config = dict(
    n_head=3,
    n_kv_head=3,
    head_dim=32,
    d_mlp=256,
    activation='swiglu',
    norm_place='pre',
    qk_norm=True,
    parallel_block=False,
    init_std_down=0.0843,
    optimizer='muon_variant',
    warmup_steps=0,
    decay_shape='cos',
    final_lr_fraction=0.1,
    doc_mask=True,
    steps=6889,
)
Each number is 500 + 25 x the weight over its row's rms, rounded and kept within 0 to 999. Layers, rows and columns count from 0. Numbers have three digits each. The size before them is the row's rms in percent of the matrix's.

# q: layer 14 attention query, 96x96, rms 0.0554, rows 0-51, columns 32-63
# k: layer 14 attention key, 96x96, rms 0.0534, rows 0-51, columns 32-63
# v: layer 14 attention value, 96x96, rms 0.0662, rows 0-31, columns 32-63
# o: layer 14 attention output (transposed), 96x96, rms 0.073, rows 0-31, columns 32-63
q0 131:514508479533541482497488501503497487531476532503486472456524537515517510554504512454495479495467
k0 106:505518446518475502485474466489516468490509514518529497504479450478513526529507487515473502496551
q1 143:496500487519509517479519494496496509530486467501528497503491510492547481503532494563516482473507
k1 100:490444534512497494512459486506538537479485519528545479481512488505536522484452497469495508469504
q2 073:486486554524520463491497481490551524532535492470496519466494524471507517506450517473478525510488
k2 101:526534489495494538543526509484429464496520526462478527533496489507448504503481535482518459512490
q3 082:509526483491504507507483522494491455434446497475460472521534460490509461475479474518537473545506
k3 092:512492521509520512528518492521513489515515490483478445523460498528479505533519531431487544499458
q4 086:480517485541487510498536466541534496528502507483507498462480532473483468544492473491485537498497
k4 097:525510449486532496469480442547508551493476495507495519491504487503500465543465532457485475531518
q5 058:515471572527521476528474520456499519531488515536492446508490513511499469474513467474510472513498
k5 071:493475484513520528545486525494499496493499473524500479535521516512518465488548490519520530524486
q6 072:472510558493523540509498463535537488528500511497488488514535513539488462458526488502519510468498
k6 072:495483484487484492507516509511476482513507513505506471517458497493514462500525505519537477500500
q7 068:485508516527504552529565479485474504527482480534427524522487516520461505457543519486495481531481
k7 068:515476457470507507513497517501496533478482489492521448537536506507480463500532509514481519483515
q8 095:498515505477491527481518505522512476527497537479459548490496495480465464559445513452514512497477
k8 074:505552498511549495501455509499504515528475534461515502515459508495495457510522503452486518516472
q9 106:435537508507504544441515472485495480479547504501507512501533480491494500486511520496538460507541
k9 090:492458480514489460514532477528562484503485482482516483509455516478491509512522542507500503491472
q10 078:526524469501501460471536506504480517521520460503462513487511509509488470489520523476476489504463
k10 093:513537446445485487495510517537514497480503552476518511504481519521466453544491486463504515505510
q11 110:498484500489527510462502511456511499499511535464451529495449530509509540480508508471488487531497
k11 104:481526489484494485474520493496489448479528509528519519515501463465502511504517528531506473548525
q12 135:500558510493511515550558530469470503522466510552478492526502521487508519475517468502541491523527
k12 111:518492518480506503499479488477482475519509505496490510477489510488506489485487499458468501536491
q13 104:528501480506541457496507463502491477529554477505468516538475522508493527540515519490456485523488
k13 090:529477525506491491493518478488499504500497469493512479507477531490460474536498581429501497519524
q14 152:496518500453492495522471516496486498502514530501486510496452499537472485491485480458499478494520
k14 127:495559496487493513526517537498489542528462517511466510500526528478525471487509490512495500517485
q15 090:511527455476483552511519503516510496529532491474478463540510516492512507498527540524503481480518
k15 112:514556472515473515491524506452522494483498491467486524471505497467513482509508504508446518492541
q16 132:522506512486517514534450497499487490505491496488503444490554515530508524478501456431512529501497
k16 116:478544535542470475492512493456510489499488494550489510491443499513485453518520522503499493494465
q17 071:501532486503472511472576490470469483477507480475473526492446472476459492519495551487491517520469
k17 101:543510449520482478491468480514537497481518533454477517527485494482500522475490484467465510518495
q18 067:480463529514498515482470471506563525515464474504522477496514501531514522478509491507507459464499
k18 080:476474561489487486519526529486517525506523502510537492510505527519519502500483503538505497489499
q19 059:507524524470532509486510512485482496470502532473468547523498469464503538536492515471499530519492
k19 076:491512495539476463491517471534488495474505491487484532480492513493470508505482498496481480521536
q20 086:495462554529494502482476493521545497520490504445511501472487468510517496498491509491529470503463
k20 064:411462496530536508486527488523505529491531506509508463480468470509495512512479517499483464469497
q21 106:490502465501470474524474550493477524504487527468530471543528504488499484453526478545502456520486
k21 111:480527485498489479520481456466515520511495522547509520497491532522520475537499500463473473507499
q22 078:482510474482532537532531525520499522494469470521502541503520510504498483511474516553492488542519
k22 081:509551492459494512503523470485519492519522480503479523484498494474501484492483518480486485475539
q23 091:492486459523500501516493558468495492447540528476516460480505456505509478449515523560503473485496
k23 114:508510494511518481484493501487500473538496451541432510529515488491471521491486523517535455485484
q24 056:517488557521491537537453487502484503505515473521491468509503530494486491497511506486517524502465
k24 125:483460542508546505506505513534518527502486513522504436497555519545520494464502512507519527455510
q25 098:490480455513507482482490476506501508505506530472529475467460526535492503473494476509458495444508
k25 095:522487511507504529477459517505533492498450539504499469534500517492565523493485471562508479453548
q26 108:513564508478521479488542515492528515498508523478516518502502498496526457496542525504522519494512
k26 087:510503481505477484548534496519527500513525534492493520485459487497503551498522438471506511538506
q27 076:484501468502513488517518547506492474519485469490513542484505487467504516480487476490491472528501
k27 079:479491527494505465480519467491520478446511501501539517491499482496562527482515533534507515496478
q28 105:490504518494480539453552488509551534483494483496524522489502475496467522540509465539483515463515
k28 109:502502501523520476500509437507535512490518491480569484494430482504494503478514461532487470446532
q29 143:501471486502525463479491479515533488472502502485481524477513513491506549507521535506496439474527
k29 108:514495476503484475491496511491511452489508560485486467522487468506481469506492536489463504508557
q30 095:466542514489479504521468466477462512521470545531475506482481519506537465486482482481512525530506
k30 090:479525503471461497505506512506494500518525494455495544471511422490514484478515462487493448518534
q31 121:464474483501472479482528498482546466534504475511540489490535505504526535480488497548501510479492
k31 112:505503517492479487514490515520511491464555499457491457465521475476495506487500522521471487515541
v0 085:533502497502483468499483460500449537520523485524518517565475511537498512496474516524476464505529
o0 077:512470511470493492455472477507491489490499519576475472508445539522489498517482484519467480463490
v1 090:507474532479509475523523503491510478511502454553499492490479516476493501502524476485512519456474
o1 080:472523479470490513481463482541496497509519473480482529509510483523509467539487511524493495519501
v2 074:506480512469538437528532473515475509488486531508481513532492522512472458522467490452458455476520
o2 066:491454496532475466460512464474540492524472481528476458508521454536500507511513503481518499434520
v3 116:492536501480513506506525501505473501523518479511523535486516518473512484470538528539478514524491
o3 103:523524494517529516487558468471476491497511465516526487511491524462553501469506523555538507501482
v4 098:507450518485506459525506479502517528484504540477500480466488485508458495534469477498519532451486
o4 098:508491492498505510511455467537527514500471502533509477516492488523524490473429507442531508484538
v5 082:501520475524509472530462543481474432510496510498509543458496482534475509528479484510473506504473
o5 068:460545492467486504490459522537482491516496503472509510524477516536497465469469498511472528454500
v6 093:521506501502533496471443478523525498508498533479495449475513493504498529509458457446517543529520
o6 082:535490519510517509525431512490498525485458527489506475505505484478519502468457432450499484527457
v7 103:491510504521520506499442513482554494485481535470473494465552482495515547496497498459489488467526
o7 104:513456500507478439498457519483512474499473506515514517482488511482469483507496492437510508531470
v8 097:511493500483475543474503453454489535522534485547466486514479528490517500530531458501521467494498
o8 096:491532525508500520503555492513458502503472473543462520541483507520529511516525504511496524535512
v9 081:506546509482504547534521477497497503487521490523473516508485518521523483507512477507548515505517
o9 073:507525487501516486490541490465485471534495480518482492545494504509491463506508498534494504533497
v10 086:535502459529518506501501522531494537491537504456501512483479475539509537509558486509521487502480
o10 082:492534485457503505499525480499513520460490510502506495536492531478439470507505514471469509515477
v11 077:488474509500550502493508457491518499544480508491542523524540487527485508481503484499501462534485
o11 082:480509543523478480462494505475520511533488483489499487490531508469515512481493502531505478441462
v12 085:535496458527514492526446524519491475511465519510514483535502477559497536489468513465473498483508
o12 081:496480529524482506482423505505495497485511525446487500528484489484447497543462524477470515481471
v13 118:486498485505519509480481498501543501487530525472516468498543517467516527485480455441464490483503
o13 110:539488514477480527517432511487488488466452514489511510458527490496501488479497479472531496521445
v14 124:511509475486516503539453467510523479471494529496560452500524458547468499494491479440503515509537
o14 120:509480509515504494554420503480491487500488526516501464506457506510498485488452480464502499497511
v15 089:450464472495519461501497465500516466442515477541503497480508518491509486487516485499485497483548
o15 093:507520509479479454527482437509534491484497527472516503515502459502492510510535505502523489467498
v16 097:473521501491548486469552540471495468482467465455512524489537518462479512525515530507520497466502
o16 107:461474461535456504462545499485487461465489488503493514488507475491501517459515504521494492517530
v17 081:534483487498509517486506503524526491496546490509538452521504519490481510519556529509564497519511
o17 084:474495460466504490495492457519509506507485473475439499487548507505475520527495488539550501467495
v18 092:473497494527495539486512498452519494471502544464480450476480478454513538496543498451528481523491
o18 097:498462537456512471529491515462502542532520483475541516492547530499538503521538498493512485542517
v19 082:523496487497535463519503464496473496500479513501462491514469501518488535524533511521574512502512
o19 086:539441498483536478484463444543476498490482505505526460509458494516475522498475493522510522525494
v20 104:447526509487504515452566567525500469509502485478497509499494475490473472475517523510513488466486
o20 114:455504494526499481488527542516545493480504449475549514482509521470543524511505478549503484456546
v21 099:512473504488522559482518490514482525541487515512508494534476510486526493503495500508506522522485
o21 094:508539437497509557532513505478477558470522537514530474508542483489487513477498474515504498498445
v22 090:522541531521502479503481486535486517498537522521505448484447471498492471493503502466473532539529
o22 088:513483495496491488493506525442482514517481572463506470538498481509477483503474468476482523472541
v23 128:512449484522483487512445497509565497476491509486500480491518484516492499475457488440486528501514
o23 121:547495513490517484502433504498511513504526515478520511492510477510490509526456493471500510480488
v24 109:509509466487520490492550469470463482485480481516483512507509518511516501513543521516513492521510
o24 105:499490467479509506483574516478511528488518483520454510520515505507502482476542551521489477518491
v25 090:491539510481506501508508503541485494465467516480505486497509504544513524421461524498464515533528
o25 083:535460504536547477511468525494493550538454527485486461511517486471536481455539501490511490469476
v26 098:481526490509511528545527457458479508465490508501504474497471498529508511478532494446511538514532
o26 102:492485500464509460474512505481479493490521477549458511508482478529490501467497511498485464469498
v27 094:469526474514502525558542492479532449472510466550524496502488510533478441512519540494542524507515
o27 087:478523484463471464536489490527529445513493492491487497496499527534475520524501521559470494442514
v28 096:492482502490497488506531522491488565503512469532494489499481511488485501498522536522477469509489
o28 104:524510465506516530518527476480485493490541527506462493482556534510525520523564523509525549512522
v29 104:475509513504504520487487467508529501508520524522521479494508463537505511447459456504497484496550
o29 107:534475548511531485520440514524483550475448515488499463505531475523518463478524485473518497465479
v30 127:557471515508505466529439487531517502516489517492530485488487462528496502521441480500495522496497
o30 124:537501517517525540527454498505475523498527537463490480511467484508478495512457478433480553527497
v31 080:479526451480467507471482499460452534474533508506539475485526523521489511505511512521501492518478
o31 077:497537493441525519491504481526465501528490485489509476544466534488494512444499521458518505507517
q32 188:534543486476495466535486423470497508498501522476473515484475495500480489529494503453499518541499
k32 120:523456557542524510490472488497493505459513521479484447485488496507487507495501499488520512488508
q33 134:491538505519500474508474504508495497478514519493516501509502488498481475514456502518520519480480
k33 100:501500490499537459471491499449471485453515517479501513569478460465485487497510493489490491515527
q34 077:506523457476481509532465516483487514491497479498501494518531491536540515478499516472507550527506
k34 102:519468522557518495485499514470513489478495514541502467556512535529496476468505503480514538471495
q35 080:490516575514506466451521480483518506527507488498488500496457494477490530498523470495492454469474
k35 093:494491500519485472475536493530435501534513501469503530492484467503510516501525578509505488558521
q36 090:483541522490497474504498515498493481465494496496469481516469471530468488504512502493503514507497
k36 094:506529464490522508492487552503506497502470512492492510498454536545498525489493519513505488528476
q37 062:509516480491500496466471558508512527469476497448511510470522470504481531518444466490531537497510
k37 074:517530514441472474493505512501513494500484482512531540515493538508536519449472486490529501522527
q38 073:473503552523533545499515496543476534496546467531504526501476523521488489464535490513458491477509
k38 079:472465516537491465479508473511548503509490507498473529517519478508452478508523495520499465496473
q39 065:502488512509542510500534478494451521527560484526444483515504488504474472476529483489459496485486
k39 082:470503486453507509541534495523494486455487495497495467507501470533458480496523488502486469484516
q40 092:517455514462492472502472490495495524517464499520542459542536520519504520515505494539508520478497
k40 098:552493478470447505485485485520505491520490450480507513505521487493510504504506481515531512491504
q41 098:471513455522495491505521548509495460520519543483529461490490475491482480497473524491544481502508
k41 102:445477526530454481485473501481511482479485498465471491482493515460518492496505529481491512476439
q42 075:505496497493495482462509502534545516495510427519505512460511511521490482489525529471516502499462
k42 089:485494495500486476510505479485469485525471515464436524495481483480508496536523518491478486515467
q43 110:480522507474485459483519489532520559482470513507532485488545532501509497476505477450535490493526
k43 113:538492462545479506498488530494518500504564495531505536549511485515501510492477517534478518472463
q44 124:475452511504530491506466486465502516488487502484536482490482473496458476553480482528532493455487
k44 113:495523516506532466485482452462486554516508522498471480496520510453514508465517502484440477465543
q45 093:489461502503434513508476528508502510494464478467512490502550510504513485503494495522517472480511
k45 107:518512477484486523503462511481459526481475501536480512558521534499487497462518490509528501494502
q46 146:462482487500514561466485548537502517499519514513546467503545505494531486473502492554518468500487
k46 118:499493491501498512504492497515521564498490514516559481519558506500504525473515468524496511483503
q47 097:484518547480487533517501507475477535518472502520477507487507472513512570479576522526520470533489
k47 103:470477543545513499511533505515517508467514465504495487483550493501478480461492524474512520504479
q48 144:469522528541515440470526514524518468490502519503502508470433503493485526503483506502519475494520
k48 112:532474467457515512504478520483504537512490508509499488561540517495545533524476477501510513523531
q49 086:529502482482482527500496500517470470481503480495490545506522477528514545498489524541471525530513
k49 112:491515506504556460504481436531463501527505474498527499516493507503493526490500490500462521502456
q50 069:507514519474519481474476510511497515492524546494513508511466506486497465493485473456532480503503
k50 080:531531515511470526517547551528519472464492531478524513471499522493520493478489524537483535500539
q51 072:494537506518482561555491516493518505503489499518500458526515511492488479465536464541455510509496
k51 071:481486489514503498493490509500531523510522466501490475470514478499465473492527540529470485544459